Weights of a small GPT-style language model, trained from scratch on English Wikipedia.
Size: width 512, MLP 1024 SwiGLU, vocabulary 16384.
Architecture: rotary positions, no biases in attention or MLP, untied embeddings.
Training: 583M tokens, 8889 steps.
Each number is 128 + 32 x the weight over its row's rms, rounded and kept within 0 to 255. Layers, rows and columns count from 0. The size above them is the row's rms in percent of the matrix's.

# layer 3 MLP up, 1024x512, rms 0.0436, rows 856-890, columns 384-447
size [ 97  98  99  99  99 102 102  99 105 102 101  96 101  99  98 101 100 105 103 101  97  98  98  92  97 100  97  94  98 101 102 101 101 100 102]
[[119 157 120 169 161 178  63 104  97 102 114 102 133  92  93 162 148  89 126 165 137 124 121 129 163  86 160 126 165 117 139 156 119  36 144 106 210 153 129 122  81 135 114 148  79 150 119  90 135 147 139 179 103 128 120 170 153 190 118 147 127 178 147 135]
 [ 85 147 126 153  98 124 144 150 202  76 111 124  65 184 169 118 108  97 185  72 141 129 130 163 167 156 141  90 128 157 119 145  90 153 138  98  77 107 164 147 137 114  97 132 157 144  84 137 128  75 156  92  84 106 179 110 153 167 127 140 123 119 144 117]
 [122 143 135 112 135  81 137  71 114 105 137 130 110 134 116 174 118 103 173 158 152 142  98  92  93 115 116 155 150 150 126 192  83 124  86 157 176 108 144 100  76 122 130  60 127  82 127 130  87  83  74  79 147 134 148 169 111  80 172 125 158  72 122 133]
 [142 114 150 113 172 165 108 152 108 126 139 169 129 142 128 132 108 199 112 159 154 157 135 117 104 145 101 151 139 150 142 123 144 133 154  97 141 119  70 137 142 136 156 134 126 142 141  61 188 142 173 194 157 123  99  93 117 152  92 114 151 151 148 118]
 [185 176 178  90 162 139 173  72  79 120  98 108 137  98  44 121 145  63 127 135 142 110 155 142  97 102 137  87 130  95 172 131  82 133 178 182 157 137 113 165  86 141 160 156 134 109 136 149 185 135 107 114 156 150 136 141 115 173 165 144 109 112 121  94]
 [122 102 111  87 137 114 194 109 134 125  83 171  94 173 191 172 128 171 108 121 148 192 122 118 130 154 119  99 124 136 150  95  94  71 131 146 101 120 113  96 160 170 195 144 121 154 121 115 123  81 159 129  83 171 164 185 136 133 190 117 124  96 125 154]
 [112 162  80 148  68 129 107 188 102  78 144 117 129  91 119 178 139 134 109 121 135 101 146 141 150  66 128 156 189  93 163 110 150 123 148 157 156 141  84 128 142  94 150 108  89  98 132 181 146 161  94 178 112 114 136  93  89 120 117  83 169 109 132 132]
 [ 95 163 128 112 184 161 183 107 162 145 157 159 131 146 115 104 137 111 156 159 172  79 101 144  67 133  93 132 140 126 149 153  73 154 146 110 207 121 113 183 149 137 134 142 120 117  94 151 112  91 136 100 198 123 128 119 126  98 118 133 107  90  64  32]
 [ 67 168 165  97 102 145 131 179 177 166 153 155 146 122 157 176 130 123 142 113 117 105 170  87 120 136 149 128 152 138  97 105 152 128  99 130 114  78 123 137 105 108  96 113 116 167 116 146 108  59 149  91 145  65 173 122 152 153 102 153 145 113 138 112]
 [ 85 101 141 163 101 119 130  82 124 147  79 158  97  88 144 172 107 161 146  88  87 133 127 155  43 155  82 124 124  73 177 164 101 100 155 110  91  84 116 105  87 140 121 194 121 165 161 105 146  89 104 126 127 152 164 138  92 156 155 133 145 120 111 116]
 [177 155 181 209  81 166 127 183 110 112 162 148 184  97 112 141 134 130  80 138 149 118 127 147 153 174 130  93 122 206  99 137 138 121 119  84  65 150 155 130 145 157 166 151 137  52 145  89  74 207 164  76 163  85 100 143 196  93 117 136  96  90 183 175]
 [101 172 170 114 141  96 139 134 110 100 129  87 152 124 106 161 152 121 173 101 159 147 180 116 122 150 132 149 129 215 134 132 134  88 189 110 138 111 186 129 164  90 104 132 150 131 181 112 121 174 147  82 170 122 128 140 164 185 132 119 125 134 143  67]
 [ 99 172 114  61 167 108 135  99 154 157 145 117  87 114 109 118 145 188  82 143 164 129 121  76 125 161 100 141 171  79  80 103 114  86  93  55 125 133 134 125 149  93 161 146 128 102 184 127 146 144 140  98 126 126  77 147 106 180 142 102 142 179 159 155]
 [142 192 151 144  74 130 138  73 138 167 145  78 150 140 114 128 148 174 114 104  93 142 103 143 152 133 130  46 145 154 171 113 103  67 123 139 166 123  94 126 127 166 151 143 143 199 148 124  95  82 119 125 100  98 176 166 155 125 136 112 134 146 141 137]
 [147 170 140 113 117 126 122 144 181 123 113  80 126 119  84 171 120  89 106 163 136 134 111 140 138 106 126 162  98 131 161 113 134 112 140 181  94 122 176 157 126 120 113 128 134 113 114 182 150 138 100  52 112 171 181 132 115 153 132 132 178 103 127 148]
 [159 105 117 114 149 153 169 141 123 141 129 114 154 131  68 141 151 127 134 189 152 184 150 127  91 120 174 151 136 160 127 116 158 138 149 117 164 112 104 127 142 115 131 173 126 139 101 158 103 167 107 193 109 153 123 158 157 122 165 119 119 116 115 124]
 [222 142 127 129 104  88  79 151 147 112  97 132  94 136 169 219 123 106  69 110 129 194 109 197  76 157 161  24 111 107 151 125  78 114 162 113 125 164 169 124 167 178  85  83 156 164  74 115 154 143 109  59 104 115 169 113  99 122 113 181 123 100 147 190]
 [160  91  72 212 164 154 117  79  82 106 125 143 141  92 160 163 140 115 182  71 115 144 120 102 145 100 108  86 108 110 197 101 168 157  63 140 114 129 135 163 105 144  89 123 128 117  62  99 124 107 145 128 109 105 112  94 106 148 169 142  80 141 142 117]
 [153 127  99 147 177 112 113 128 162 133  86  98  68  94 135  92 157 102 161 128 136 174 181 171 121 104 144 114  97 136 105 189 100  97 152 114 128 153 103 108  87 118 102 155 116 113 103 112  77 118  87 115 161  60 154 124 152 197 124 133  85 116 144 140]
 [135  97  96  79  75 107 116 145  99 188  87  75 133 187 121 106 154 149 125  81 129  38 108 131 144 114 124 171 127  84 125 149 136 189 121 135 124  85 126 138  82  82 194 121  85 146 161 140 119 117 122 106 144 176 111  85 108 145 119 150 163 178 138 148]
 [ 96 109 155 128  70 164 129 160  72  41 155 174 130 126 151 143 103 112 150 118 168 129 154 185 106 100 124  92 148 145 177 147 115 126 158 176 138 139 152  85 184 135 131 146 152 182 105 173 117 105 180 145 102 141 162  79 132 144 170 135 120 109 107 125]
 [138 109 144 172 100  87 126 114 166 139 205 108 106 151 144  75 111 151 126 110  62 135 117 134 158 181 117 160 147 150 107 144 129 143 115  89  74 142 153 100 168 108 185 150 116 122 151 152  67 182  82  99 120  40 166 115 133 142 159 126 135  83 113 139]
 [150 127 129 138 146  98 101 118 161 125 129 142  75 142 114 119 122 140 146 152  93  50 159 115 134 152 149 220  88 172 107 143 138 111  97 104 132 105 114 131 165 151 127  90  86  78 152 173  86 114  98 147  85 116 137 168 126 129 159 161 107 136 190 118]
 [146 110 121  73  80  61 149  87 109 122 188  57  93 147 113 129  92 123 155 141  69  83  69 161 109 145 152 105 200  74 156 164 140 116 145 150 143 126 112 155 150  98 146 105  93 146 147  92 106  95 101 147 128 116 196 149 119 127  95 165  85 130 136 188]
 [130 178  84  78 131 179 133 130 170  92  96 106 159 126 149 131 146  96 144  66  56 117 126 177 134  88 100 130 124  94 156 193 170  79 140 180 124  89 176  95 130  79  97 114 102 159  81 164 102 155 138 144 141  87 160 151 121 117 138 136 146 111 171 137]
 [ 98 115 105  88 147 135 114  57  76 114 102 199  61 160 119 123 104 160 114 198 165  93 152 156 139 147 164 125  83 167 178 147 139 124 138 118 145 137 157 111 156 163 151 131  83 140 110 134 141 135  49  76 104 157  95 146 189 164 169 142 111 137 111 137]
 [115 133 142 101 125 170  99 128 112 107 145 120 121 146 162 142  99  99 107 153 102 148 132 122 196 190 111 137 186 125 144  93  81  97 154 123 133  83 145  95 160 119 131  65  98 165  69 148 114 108 138 116 172 136 204 152 123 165  51 133 126  88 123 191]
 [173 132 177 112  70  76  76 132 115 150 171 147  90 149 150 116 116 110 140 112 103 144 212 137 102 123  96 132 131 179 105  98 110 173  97 155 149 134 145 156 155  78 128 137 113 168 142 158 167 174  79 130 117 115 133 135 129 118  92 128 128 126  98  68]
 [133  65 115  98 119 119  92 181  92  76 221 133 106 133 136 162 148 145 183  37  80 126  95 160  92 164 108 112 141 113 163 171 150 148 109 138  81  89  84 180 152 120 131 150 133 105 108 105 116 153 150 164 130 175 132  92  64 167 108 123 188 165 195 151]
 [111 146  70 182 181 133 142  96 108 119  89 139 128 121 116 159 131 148 154 125 128 177 134 161 151 133 147 162  68 162 127 148  77  90  88 140 139 157 180  86 118  92 206 100 154 186 134  93 121 123 132 145  92 128 165 130 167 151 140 155  96 121 115 110]
 [ 88 129 138  94 119 118 130 159 173  95 157 174  77 174 112 168 133 120 133 166 170  90 167 165 142  82 172 177 171 158 129 161  94 145 141 157 126 102 138 115 169 118 100 157 148 138 108 184 123 131 145  89 114 137 168 110 199  94 136  63  79 133  95 111]
 [158  82 112 124 202 130 151  88 114 105 111 157 127  64 149 153 156 138 123 126 127 137 138 112 117 100 150 150 104 127 124  98 138  92 108 148 179 166 106 117  90 108 128 167 157 141 139  84 120 153  90  94 108  79 162 128  82 148  67 188 137 102  88 143]
 [204 141 202 107 126 128 123  80 107 140 152  91 117 133 104 122 104 151 144 151 194 120 110  96  83 131 198 156 168  87 127 136  50 156  36 146 198 194 192 136 108 149 170  74  70 140  80 122  86 132  96  85 227 122 176 108 127  91 122 104  90 144 146 105]
 [113 177 139 140  84 176 108  92  84 123 106 157 148  91 171 157 150 159 121 137 127 183 104 131 165 105 132 145 125 146 146 101 105 133 194 159 185  82 118 140 152  59 103 142 136 143 157  54 177 100 132 104 181 156 123 137 150 213 119 115 149 130 121 159]
 [123  60 126 169 139 164 133 128 113  73 115 127 116  94 127  95 104  74 112  97 129 181 109 141 142 130  64 128 123 147 129 116 145 184 187 145 133  95 136 113 127 144 168 185 126 110 131  94 154 152 128 193 171 109 125  99 121 125 163 151 202 142 126  90]]
# layer 3 MLP down (transposed), 1024x512, rms 0.0436, rows 856-890, columns 384-447
size [ 97 100 101  99 101 104 101 101 105 104 101  97 101  99  98 101 100 106 102 100  99  99 100  94  98 101  98  91  94  98 102 101 101 102 100]
[[164 107 125 152 139 142  87  92 126  64 101  96  87  94 128 114 228 184 146  85 181 137  72 147 155 158 145 138 136 131 119 113 133 122 119 111 114 134 170 112  45  92 169 169 146 135  89 153 107 152 109 141  99 136 115 136 119 134 108 173 100 148 140 159]
 [133 126 122 132 137 126 122 118 132  99 154  74  90 121 131 138  93  80 163 128 106 143 118 138 172  97 108  86  89 126  87 121 166 164 118 128 125 140 101 118 122  68 126  83 109  91 155 115 136  73 103 130 132 103 116  90 141 164 150  80  93 129 140 144]
 [154 140 168 116 158  95 131 124 146 148 141 188 115  77 121 133 175 153 124 136 136  96  90  94 110  93 137 149  91 102 163 122 125 103 143 147 138  80 118  85 128 115 122 103 136 140 212 118 196  97 100 103 121 153 104 118 160 127 135  76 154 123 166 157]
 [137  79 188 158 131 111 115 131 105 165 102 159 120  74  89 140 103 130 138 157  87 121 128 158 130 173 121 129  86  87 134 188 122 164 113  48  88  86  94 123 136 124 176 143 134 159 120 140 148 186 142 140 120 190 139 144  79 190 102 137 161 186  83 111]
 [126  80 134 104 103  89  69 129 128 147 176 142  99  77 140 122 120 144 123 132 166  37 173 130 138  93 140 125 104 195 163 160 147 116 124 174 119 135 168  97 174 131 134 137  83 113 108 172 182 124 172 122 201 210 102  72 103 157  85 109 209  99 144 132]
 [ 94 144  82 153 146 117 113 158 175 132 128 109 151 116  82 166 148 133 122 161 110 107 158 101 136 118 145 127 145 137 165 120 145 131 139 133 144 107 107  92 153 110 164  50  65 109 116  85 173 153 105  91 132 180 160  64 116 221 200  80  84 154 141  98]
 [ 82 126 115  74 149  96 117 212  67  79 147 166  53 176 187 116 141 142 147 135  82  97 133 117  85 186  72 155 151 170  84 104 137 125 117 170  82 110 129 152 115  95  92  81 108  88  96  81 173 109  68 149 158 141 128 155  95 171 145 132 143 140 171 106]
 [122 179 158 114 107 138 111 111  98 109 159 134  92 144 112 103 165 154  92 137 124  87 118 115 105 143 170 122  91 103 136 180  72  97  98 170 167 151 115 105  70 118 173 146 112 102 146  57 145 126 170  90 139 113 149 163 107 154 131 170 128  64 115  56]
 [110 148  75 132 102 162 115 155 157 114 126  69 140 140 170 131  99  97 141  54 159  87 124 132 115 133 120 148 153  79 157 139 147 130 162  96  52 147 186 121 117 161 116 143  94 180 170 184 110 111 119 105 198  69 153 167 162 104 148 123 107 171  93 110]
 [114 168 122  87 149 180 145 112 170  86 149 177 134 187 195 106  20 130 128 144 144 192 122 165 113 132 105 109 127 166 166 133 165 152 133  57  77 122 136  77 112 120 105  96  69 108 107 120  80 129 174 140 135  40 139 195  53 141 160 126 124 205  96  84]
 [ 81 111 152 143 160 174 129  81  85 115 152 128 144 105 126 163  93 151  84 128  82 168 177 171 101 127 126 182 141 145 195 137 119 130 161 138 167  96 143 138 124 131 145 131  59 111 116 125 151  86 117 120  96 143 176 136 158  83 124 209 177 146 129 119]
 [110 147  95 163 110 114 116 107  87  71 102 137  73 140  86  82 112 107  62  92 186  90  51 135 150 140 133 139 136 134 153 132  84 106 135 202 180 109 146 150 137 169 143 152 143 170 128 119  89 190 130  96 164 129 170  83 137 144 192  66 182 159 135 210]
 [135  64 122  55 115 111  95 117 137 153 116 112 128  92 153 103 146 182  90 167 140 135 106 113  99 169 129 111  47 179 133 124 162 129 107 105 138 152 124 106 153  52 148  89 144 107 132 141 134 111 130 107 121 161 159 120 175 100 115 131 113 129 116  93]
 [152 147 149 149 110 128  94 101 158 183  97 116 167 109  98 145 240  94 140 131 133 120  91 178 137 123 142 161 181 110 150  85 129 143 143 112 107  97 124 106 154 119 114 113 143 131 108 136 167  57 118 139 113 108  60 177 113 132  68 201 148 138 129  92]
 [ 59 127 146  76  89 141 162 170 134  90  62 188 103 142 137 134 240 112 153 170  75 152 162 138 193  95 125 138 117 165 117 135 128 163 129 164 143  71 172 140 127 132 131  86 109 155 137 154 113 131 120  95 148 111  88 151  95  99 135 151  70  83 140 129]
 [ 68 117  74  99 167 111 177 116 130  71 131 154  61 149  94 146 117 125  72 151 107 137 115 124  96 253 104 136 122 168 143 122 144 134  75 166 115 139  95  94 147 109 202 131 140 216 153 144 117 180 121 124 147 141  95 108 111 126 161 123  95 117 112 109]
 [144 140 112 106 176 113 101 183 164 107 169  91  72 139 129 157  72  67 133 150 103 161  46 129 146  61 146  80 122 131 140 115  66 105 148  51 111 133 114  80 123 104 185 132 138 157 106  92 158 134 157 126 109 145 144 158 125 168 113 122 148 133 110 148]
 [ 96 108 112 173 145 124  83 121  73 102  76 160 112 135 167 108   0  63 124  49  98 120 154 123 121 139  81 116 127  69 129 120 139 112 139 117 102 100 151 131 140 154 117  95 165 133  62  62 142  99 159 156 148 151 165 153 114 152  84 204  73  99 143 153]
 [185 148  85 166  95  98 128  96 137 142 112 122  85 169 141 160 179 179 146 108 148 102 174 123 171 191 147 169 133 128 112 196 130 122  71 179  86 132 178 108 116 118 115 185 119 101 110 133 133 113  79  59 119 114  98 162 145 102 135 149 121 118 134 110]
 [100  67 144  99 114  99 174 119  88 161  85 118 105 224 135 140  90 120 133 116  78 127 124 111  86 208  77 163 140 145 113 137 141 107 118 101 154 117 151  32  93 148 122 114 160 123 136 161  84 118 153 124  92 117 140 180 149 138 183 100 141 174  84 164]
 [140 150 121 113 157 172 164 212 207 134 141 151 116 135 128 135 166 106 131 151 103 122 113 111 145 134 114 212 147 112 163 182 129 131 139 148 128 131 145 172 101 164 103 148 114 192 142 121 177  96 156 112  66 139 130 106 132  73 144 131  76  84 174 202]
 [150  86 126 152 126  91 157 140 102 144 112 117 100  92  77 159 169 142 120 131 151 143 163 152 138 118 141 129 114 155 132 103 111 180  95 125 139 180  98 158 126 136 110 187 115  64 196 135 150 201  72 177 117 128 136 131 165 156  93 139  90 123  69 117]
 [148 120  96 146 145 138 162 128  98 121 139 152  81 120 134 101 186 106  75 124  74 170  38  84 123 101 146  92 132 134 132 140  99 128  85 124 157 223 138 176  99  99  90  95 126 126 129 151 160 134 138 109 118 120 120 110  76 135 128 107  84 131 153  19]
 [150 143 115 188 117 187  96 157 155 150  66 170 152 135 177 117 155 108 145 145 141 156 147  85 134 139 150 157  96 143 133 139 150 179 158 121 111 163 109  62 129 127 131 114  81 161  70 102 129 130 169 177  88 150  57  87 129 107 125  96 131 114 172 173]
 [ 93  97 157 102 161 160 132 152 109 153 189 144  94 146 112 213 170 127 140 137 114  80 151 191  90 109 153 125 105  92 135 148 155 106  86  75 137 162 127  99 185  91  74  85 117  86 108 130 118 153 141 136 158 151 103  76 121 137 109  81 110 221  98 102]
 [131  92 104 107 165 147 163 141 119 185 100 120 109 128  95 102  81  88  38 137 164 132 159 137 179 166 105 147  84  78 144 168 118 179 129 122 161 161 126 186 133 127  62 154  90  82 170 157  82 104 185 112 145 103 104 165 178 162 139 142 143 160  83 162]
 [103 143  94 148 107 122 152 159 157 112 101 103 125  73  76 108 149 100 138  91 150 130 115 131 148 153  87  99 136 148 152 183  83 163 113 147  88 106 128 127 117 136 162 109 114 136 132 112 165  85  80 166 164 162 116 140 107 139 105 183  52  53 143 123]
 [176 148 120  91 107  81 184 145 149 164 173 158  94 116 138  88  79 100  65  99 117 134 154 152  92  99  99 146 125 126  94 117  79 127 174  85 132 183 165 126  97 121 150 136 144 120 158 137 149 117  90  76 174 123 133 106 148 110 124  95 142  91 140 160]
 [134  68 141 140 140 127 112 142  77 175 112  82 128 150 135 133  74 113 146 124 130 118 157 117 158 166 134  95 150 112 123 144 139 120 105  98  93 173 138 133 140 119 130  99  88 115 137 180 144 182 113 126 152 106 120 124 137  95 163 114 115 208  77 127]
 [120 190  71 105 171 142 125  81 161 127 102 154 164  93  78 175 220  95 135 135  73 111 157 103 123 113 148 147 145 138 164 196 168 124  83 184  86 118 122  76 122 108 146 158 153 139 195 118 134 144 126 151 115 110  87 193 127 115  79  52 125 109 130 135]
 [ 98 150 128  86 172 171 132 105  75 123 104 162 109 105  76 119 224 166 105 192  67 157 130 187 138 125 124 200 177 125  82 144 110 137 117 129 138 117 160 140 133 141 123 125  86 141 124 140 128 138 143 105 113  97 143 124 189  77 140 131 105 134 137 144]
 [109 126 135  65 122 117 157 130  99 118 160 125 118  86 145  92 158  91 129 182 115 115  94 132 117  86 116 123  98 149  99 145 160 136 160 134  84 143 115 137 129 143 136  98 153 180 136 113 106 138 109 140 113  76 151 140 101  72 106 136  90 126 161 159]
 [151 181 112 143 167 121  85 119 107 148 140 143 141 121  93 123  94 136 175 122 148  96 139  92 104 180 128 149 138 148 100 126  94 114 132 126 176 148 144 172 101  80 117 117 104 124 110  86 144 158 156 142 147 145 173 127 118  99 125 152 122 164 110  92]
 [157 154  87 119 120 134 150 115 117 135 151 118 110 147 146 164 112 203 173 120  81 109 112 145 121 155 128 148  79 161 136 100  95 103 114 159  82 164 101 129 130 133 100 102 111 206 159  35 170 120  82 118 146 121 152 126 136 110 113 183 169 104 116 124]
 [111 169  91 151 158 139  87  89  93 127 141 130 177 150 190 114  46  92 171 108 169 145  88 133 140  89 131 158 102 153 155  78 137 100 142 128  92 147 133 196  72 124 126 104 110 110 166  88 185 151  46 146 180 156 135 118  86 150  98 138 170 165 126 145]]
# layer 3 MLP gate, 1024x512, rms 0.0436, rows 857-891, columns 384-447
size [103 100  98  96 103  99 102 105  99 101  92 108  98 100 103  97 105 108  97  93  95  97  91 105 100  92  91  85 103 104 101 103  95 101 106]
[[172  81  87  45 140  75 109 114  83  95 132 165 139  92 120 175 121 137 145 150  98 146 136  90  75 117 145 137 100 117 124  81 160 105 147  77  53  90 102  47 150  85 126  95 101  68 129 111 106 150 104 159 152 135 113 164 108  80 125 109 122 160 105 110]
 [158 137 113 124 127 114  98 112 111 206  96 129 140 100 121 141  92 147 113 144 191 134 112 116 143 125 100 121 135 142 115  85 111 130 154 118 134 153 178 120 133 107 143 162 141 132 166 179 156 131 161  88 118 136  81 106 162 129 113 121 101 185  80  63]
 [137 175  85 112 124 185 108 117 123 167 112 142 133 157 132  83 127 143 127  96 109 108  60 210  45 103 104 122 170 210 139 164 106 138 136  88 108 116  87 120 106 154 132 155 116 129 137 138  84  88 142 111 113  92 129 141 127 137 170 113 147 108 176  65]
 [179 167 145 123 113 145  96 106 102 156 151 169 145  85  65  91 114  99 123 170 118 113  95 148 153 128  99 124 117 137  73 172 137 186 164  99 139 133 200 117 139 150  75 154 137 124  88 120  79 100 136  72 126 120  94  96  98 151 131 175 126  97 175 161]
 [168 165 104 154 175 189 108  99  73 125 108 116  99 108  97  76  99 120 112  71 124 140 167 100 120 147 149 108 129 159 109 120 145 136 147 118 132 171 192 111 157 174 114 107  90  95 115 142  88 100  98 153 101 103 131 157 190  92  92 120 111 130 168 162]
 [165 120 126  97 139 162 137 107 136 166 124 131 112 176 202 132  91 166 136  81 137  78  99 162 112 125 112  77 161 111 116 122 109 119 161 117 161 188 148  76 106 125 198 154  68 145 104 150 174 116  79 135 124 202  99 122  77 144 149 104 107 115 131 184]
 [ 77 113 145 158 195  63 120 158 136 167 155 166 148 155 137  90  42  95 140 104 170 120 160 123 130 122 131 160 157 152 129 109 105 142 111 165 114 123 200  83 166  90 134 185 163 174 118 195 113 148 111 161  85 138 146 178 151  74 130  93 135 146  68  98]
 [182 175 143 141 125 156 143 166  84 153 153 121 136  90  85 142 121 123 100 188  72  88 163  95 118 131 176 155 126 126 119  93 101 121 162 163 135 128 194 151 161  84 114  81 154 110 139  80 118  88 106 150  88 135 134 105 116  58 138 129 157 142 151 100]
 [157 151 131  89 134 117  90 149 145  59  84 165  85 146 137 113 113 130  90 154 206 143 163 124 152 128 113 111 101 163 130 114 112 111 187 202 155  84 167  85 152  90 135 113 126 121  81 146 102 151  87 145 166  84 118 157 123 127 171 102 162 128 113 121]
 [154  90 124 100 141 156  82  97  88 137 210 118 160  92  88 143  99 181 183 116 101 114 157 118 177 135 138 110  90 145 168 114 124 105  99 123 107 181 153 102 112 112 131 108  68 142  95  99 151 128 102 105 164 117 111  99 133 131 183 137  85  96 119 156]
 [ 94  86 161 162 133 111 205  51 129 140 191 148 123 192  72 100 123 142  64 226 114 155 177 134 136  82 153 119 120 102 133  74  91 130  97 102 141 145 138 125 144 101 168 147 176 127  83 132 164 125 113 120 168  48  89 106 125  77 137  97 114 115 142 129]
 [144  81  88 113 167 143 110 135  88 150 159  68 135 141 104 100 100 181 139 113 119 145 169 111 154 131 100 136 126 150 198 138 103  90 138 149 145 166  56 107 119 116 114 142  85 119  83 124 120 147 180 130 176 112 109 155 255 161 137 153 166  97 106  99]
 [156 126 123 151 150  95 126  92 136 173 133 174 141 150 114  89 150 198 145 165 138 126 169  84 110 125 145 166 169 152 160 111 150 132 151 113  89 116  84 115 117 163 184 139 132 112 163 184 167 212 146 156 156  96 140 125 131  72 105 141 137  53  80  92]
 [154 154  67 109 137  89 151 159  91  93  97 141 144 101 126  96  91 157 101 151  64  83 165 158  99 183 134 151 142 130  73  86 129 182 167  92 153 140 126 115 145 153 148 110 128  54 167 156  74 147 106 217 129 130 117 175 133  57  79 100 127  88 229 141]
 [121 135 182 165 179 146 140 101  81 128  99 119 143 127 160 115 107 141 143 134 153 112 132 129 142 135 155 111 147  98  85 102 123 168 109 128 135  75 145 129 203 106 127  98 173 119 139 106 127  90 130  86 114 221  52 156 170 128 131 139 100 158 125 104]
 [ 98 109  59 149 107  80 128 133 149 102 176 135 148 165 131 153  92 156 101 144  86  47 147 129 128 121  57 107 107 187 144 145 103 102 222 154 167 135 111 103 141  85 157 123 101 140  81 142 125 149 119 124 149 138 181 104 199 165 170  91 171 175 169 134]
 [103 110 145 100 102 116 149 155 118 132 198 123 147 182 114 128 126 178 118 190 123 131  86 143 170 142 152 118 159 130 102 180 144 119 148 125 169 146 136 119 152 163 187  96 143 111 180 106 133 103 142 180 108 137  74 211  67 152  49  97 151  81 188 160]
 [156  95  75 109  96  57 137  87  99 144 141 189 145 114 157 151  99  99 122  91 114  70 107 101  92 127 131 182 147  89 124 170 106 137 154 146 166 163 174 104 131  93 110 148 122 131 111  76 158  47 138 164 136 135 143  91 125 153  87 103  89 186 175 139]
 [132 150 162 129  96  89 102 101 102 137 143 102  90  99 170 141  79 137 159 153 146  97 130  82 157 126 179 171 134 119  53 127 103 143  89 111  79 125 128 139  77 118 125 106 166 154 110 170 130  70 117 168  76 146 166 125 195 114 118 106 111  99 134 149]
 [168 112 140 116  64 126 163 127 167 102 117 149 105 159 130 105 106  90 124  83 152 145 101 154 178 188 149 128 171 112 144 135  70 148  78 119  87 117 172  84 128 107 121 114 132  66 143  96 164  73 103  74  99  44 126 112 149 119 192 150 128  91 147 171]
 [101 139 102 116 164 120  65 150 102  96  74 155 146  60 195 109 107 127 145 158 108 164 114 134 152 147 104 130 136 110  93 131  69  98 120 128 115 106  88 122 160 160 153 155 139 147 118 183 140  81 109  94 150 141 158  79 155 174 112 159 127 100  78 132]
 [138 106 163  98  71  92 102 117 158 146 151 141 100 173 145  88  91 153 124 114 105 100  98 152 144  95 104 127 132  64 159 124  83 147 124 161  87 143 182 101 160 145 110 154 138 132  96 147 162 127 138 124 139 130 146  92 158 147 162 100 197 118 107 170]
 [144  73 118 123 122 134 129 206 162 113 134 152 130  95 113 123 124 123  59 130 108 149  86  87 130 125 136  77  83 178 201 103 130 146 108 128 192 119 167 124  93 163 139 112 114 139 125 114  96  90 161 104 113 164 115  90 118 170  88 170 199 164 149  95]
 [141 120 153  92 170 107  85 104  84 136 155 144  99 115 182 106  91 138 129 115 112  86 167 112 139  71 188 158 111 113 197  82 141 160  92 132 142 135 201 123 163 101 127 144 120 111 126 124 145 155 141 122 108 114 162 123 134 109 139 131 139  88 142  76]
 [ 74 185 143 137 146 118 154 117 128 130 154  99 126  85 111  97  96  90 130 126 126 167 149  88 144 153 128 117 154 124  94 169  93  97 100 180 123 142  99  96 148 114 109 143  93 130 200  44 116 145 121 111  85 119 110  98 195  83 133  85 116 190 158 147]
 [139  99 121 148 142  41 119  78 163 140 176 124 137 158 159  81  85 154 161  74 145 117 139 146  91 107 183 146  83  90 109 153 111 137  69 106 117 114 128  73 137 159 110 121  86 153 134 133 113 110 149  80 104 122  79  61 167 135 150 125 106 137 131 129]
 [121 143 139 125 121 132 115 115  57 214 153  34 119 185 136 100 100 111 130  95 100 119 118 176 211  97 163 112  98  60 131 150  85 125 148 109  73 155 163 152 134 102 152  81 113 157 131  91 162  56 141 135 110 141 117 151 156 109 172 117 139 134 127 148]
 [ 88 237 138 147 153 125 182  56 179 138 116 141 137  93 120 140 147 123 142 175 129 139 168 116 105 178 149 147 153 155 147  91 155  79 176 108 176 124 125 122 117 101 111  97 142 141 146 133 124  61 134 138 150 126 147 119 131 100 125 137 126 120  64 185]
 [126 146 155 155 138  74 168 101  76 127 126 154 181  68 119 138 115 114 110 163 131  99 120 122 105 123 109 127  98 142 155 108  92 163 175 156  98 153  98  93  85 124  99 171 132 136 156 138 119  82 104 122 133 102 106 116 170 140 105 144 153 140 122  75]
 [137 110 183  83 150 112 129 164 107  55 155  85 102 186 130 172 101 122 104 155 169 156 124 135  67 197 133 124 211 141 130 147 144 112 136 144  94 178 149  96 191 118 159 103 131 124 158 143 141 142  93 191 105 161 129 122 136 104  93 147  75 166 125 120]
 [164 176 176 110 161  87 121  94 161 108 195 152 119 161 127 133 123 160 156 101 171 134 195 177 154 111 111 123  92 118 114 142  64 146 110  86 115  56 175 105 107  82 134 128 106  47 161 115 146 104  97  50 128 144 165  95 132 167 160 111 116  93 148 165]
 [120 137 104 152 187 105 156 109 110 179 165 135 149 108 119 112 117 125 160 141 100 145 100 114 144  92  59  82 160 116 169 134 110 113 179 188 123  81 124  71 144 104 174 217 181  93 146  86 200  89 140 172 163 149 127  40 185 123 118 127 164 143 148  91]
 [133 107 100 109 156 178 153  55 121 121 148  94 126 139 212  53 117  62 151 124 108 146 118 199 116 131 126 142 161 168 146 143 117 122 171 129 133 154 108 142 167 138 174  96  99  57 117 143 165 126 122 130 145 132 118 140 184 131 118 133 129 126 127 146]
 [171 119 184 144 161 163 134 164 108 146 150 133 149  81 135 141 102  95  97  90 130  95 167 112 142  86  49 108 101  69 160 162 137  96  97 101 151  89  83 111 177 147 154 147 166 125 172 118 119 124 181 145 121 156 148 128 122 136 150 124  64 122 139  91]
 [ 93 143 144 126 173  85 144 117  93  63 155 209  91  67 158 215  80 123  95 136 141 142 193 111 127  94 102  99 128  96 106 160 101 158 138 128  88 161 122 136 141  91  87 102 126  81 176 105 143 133 157 141 169 161 166  92 101  98 135 160 108 115 132 164]]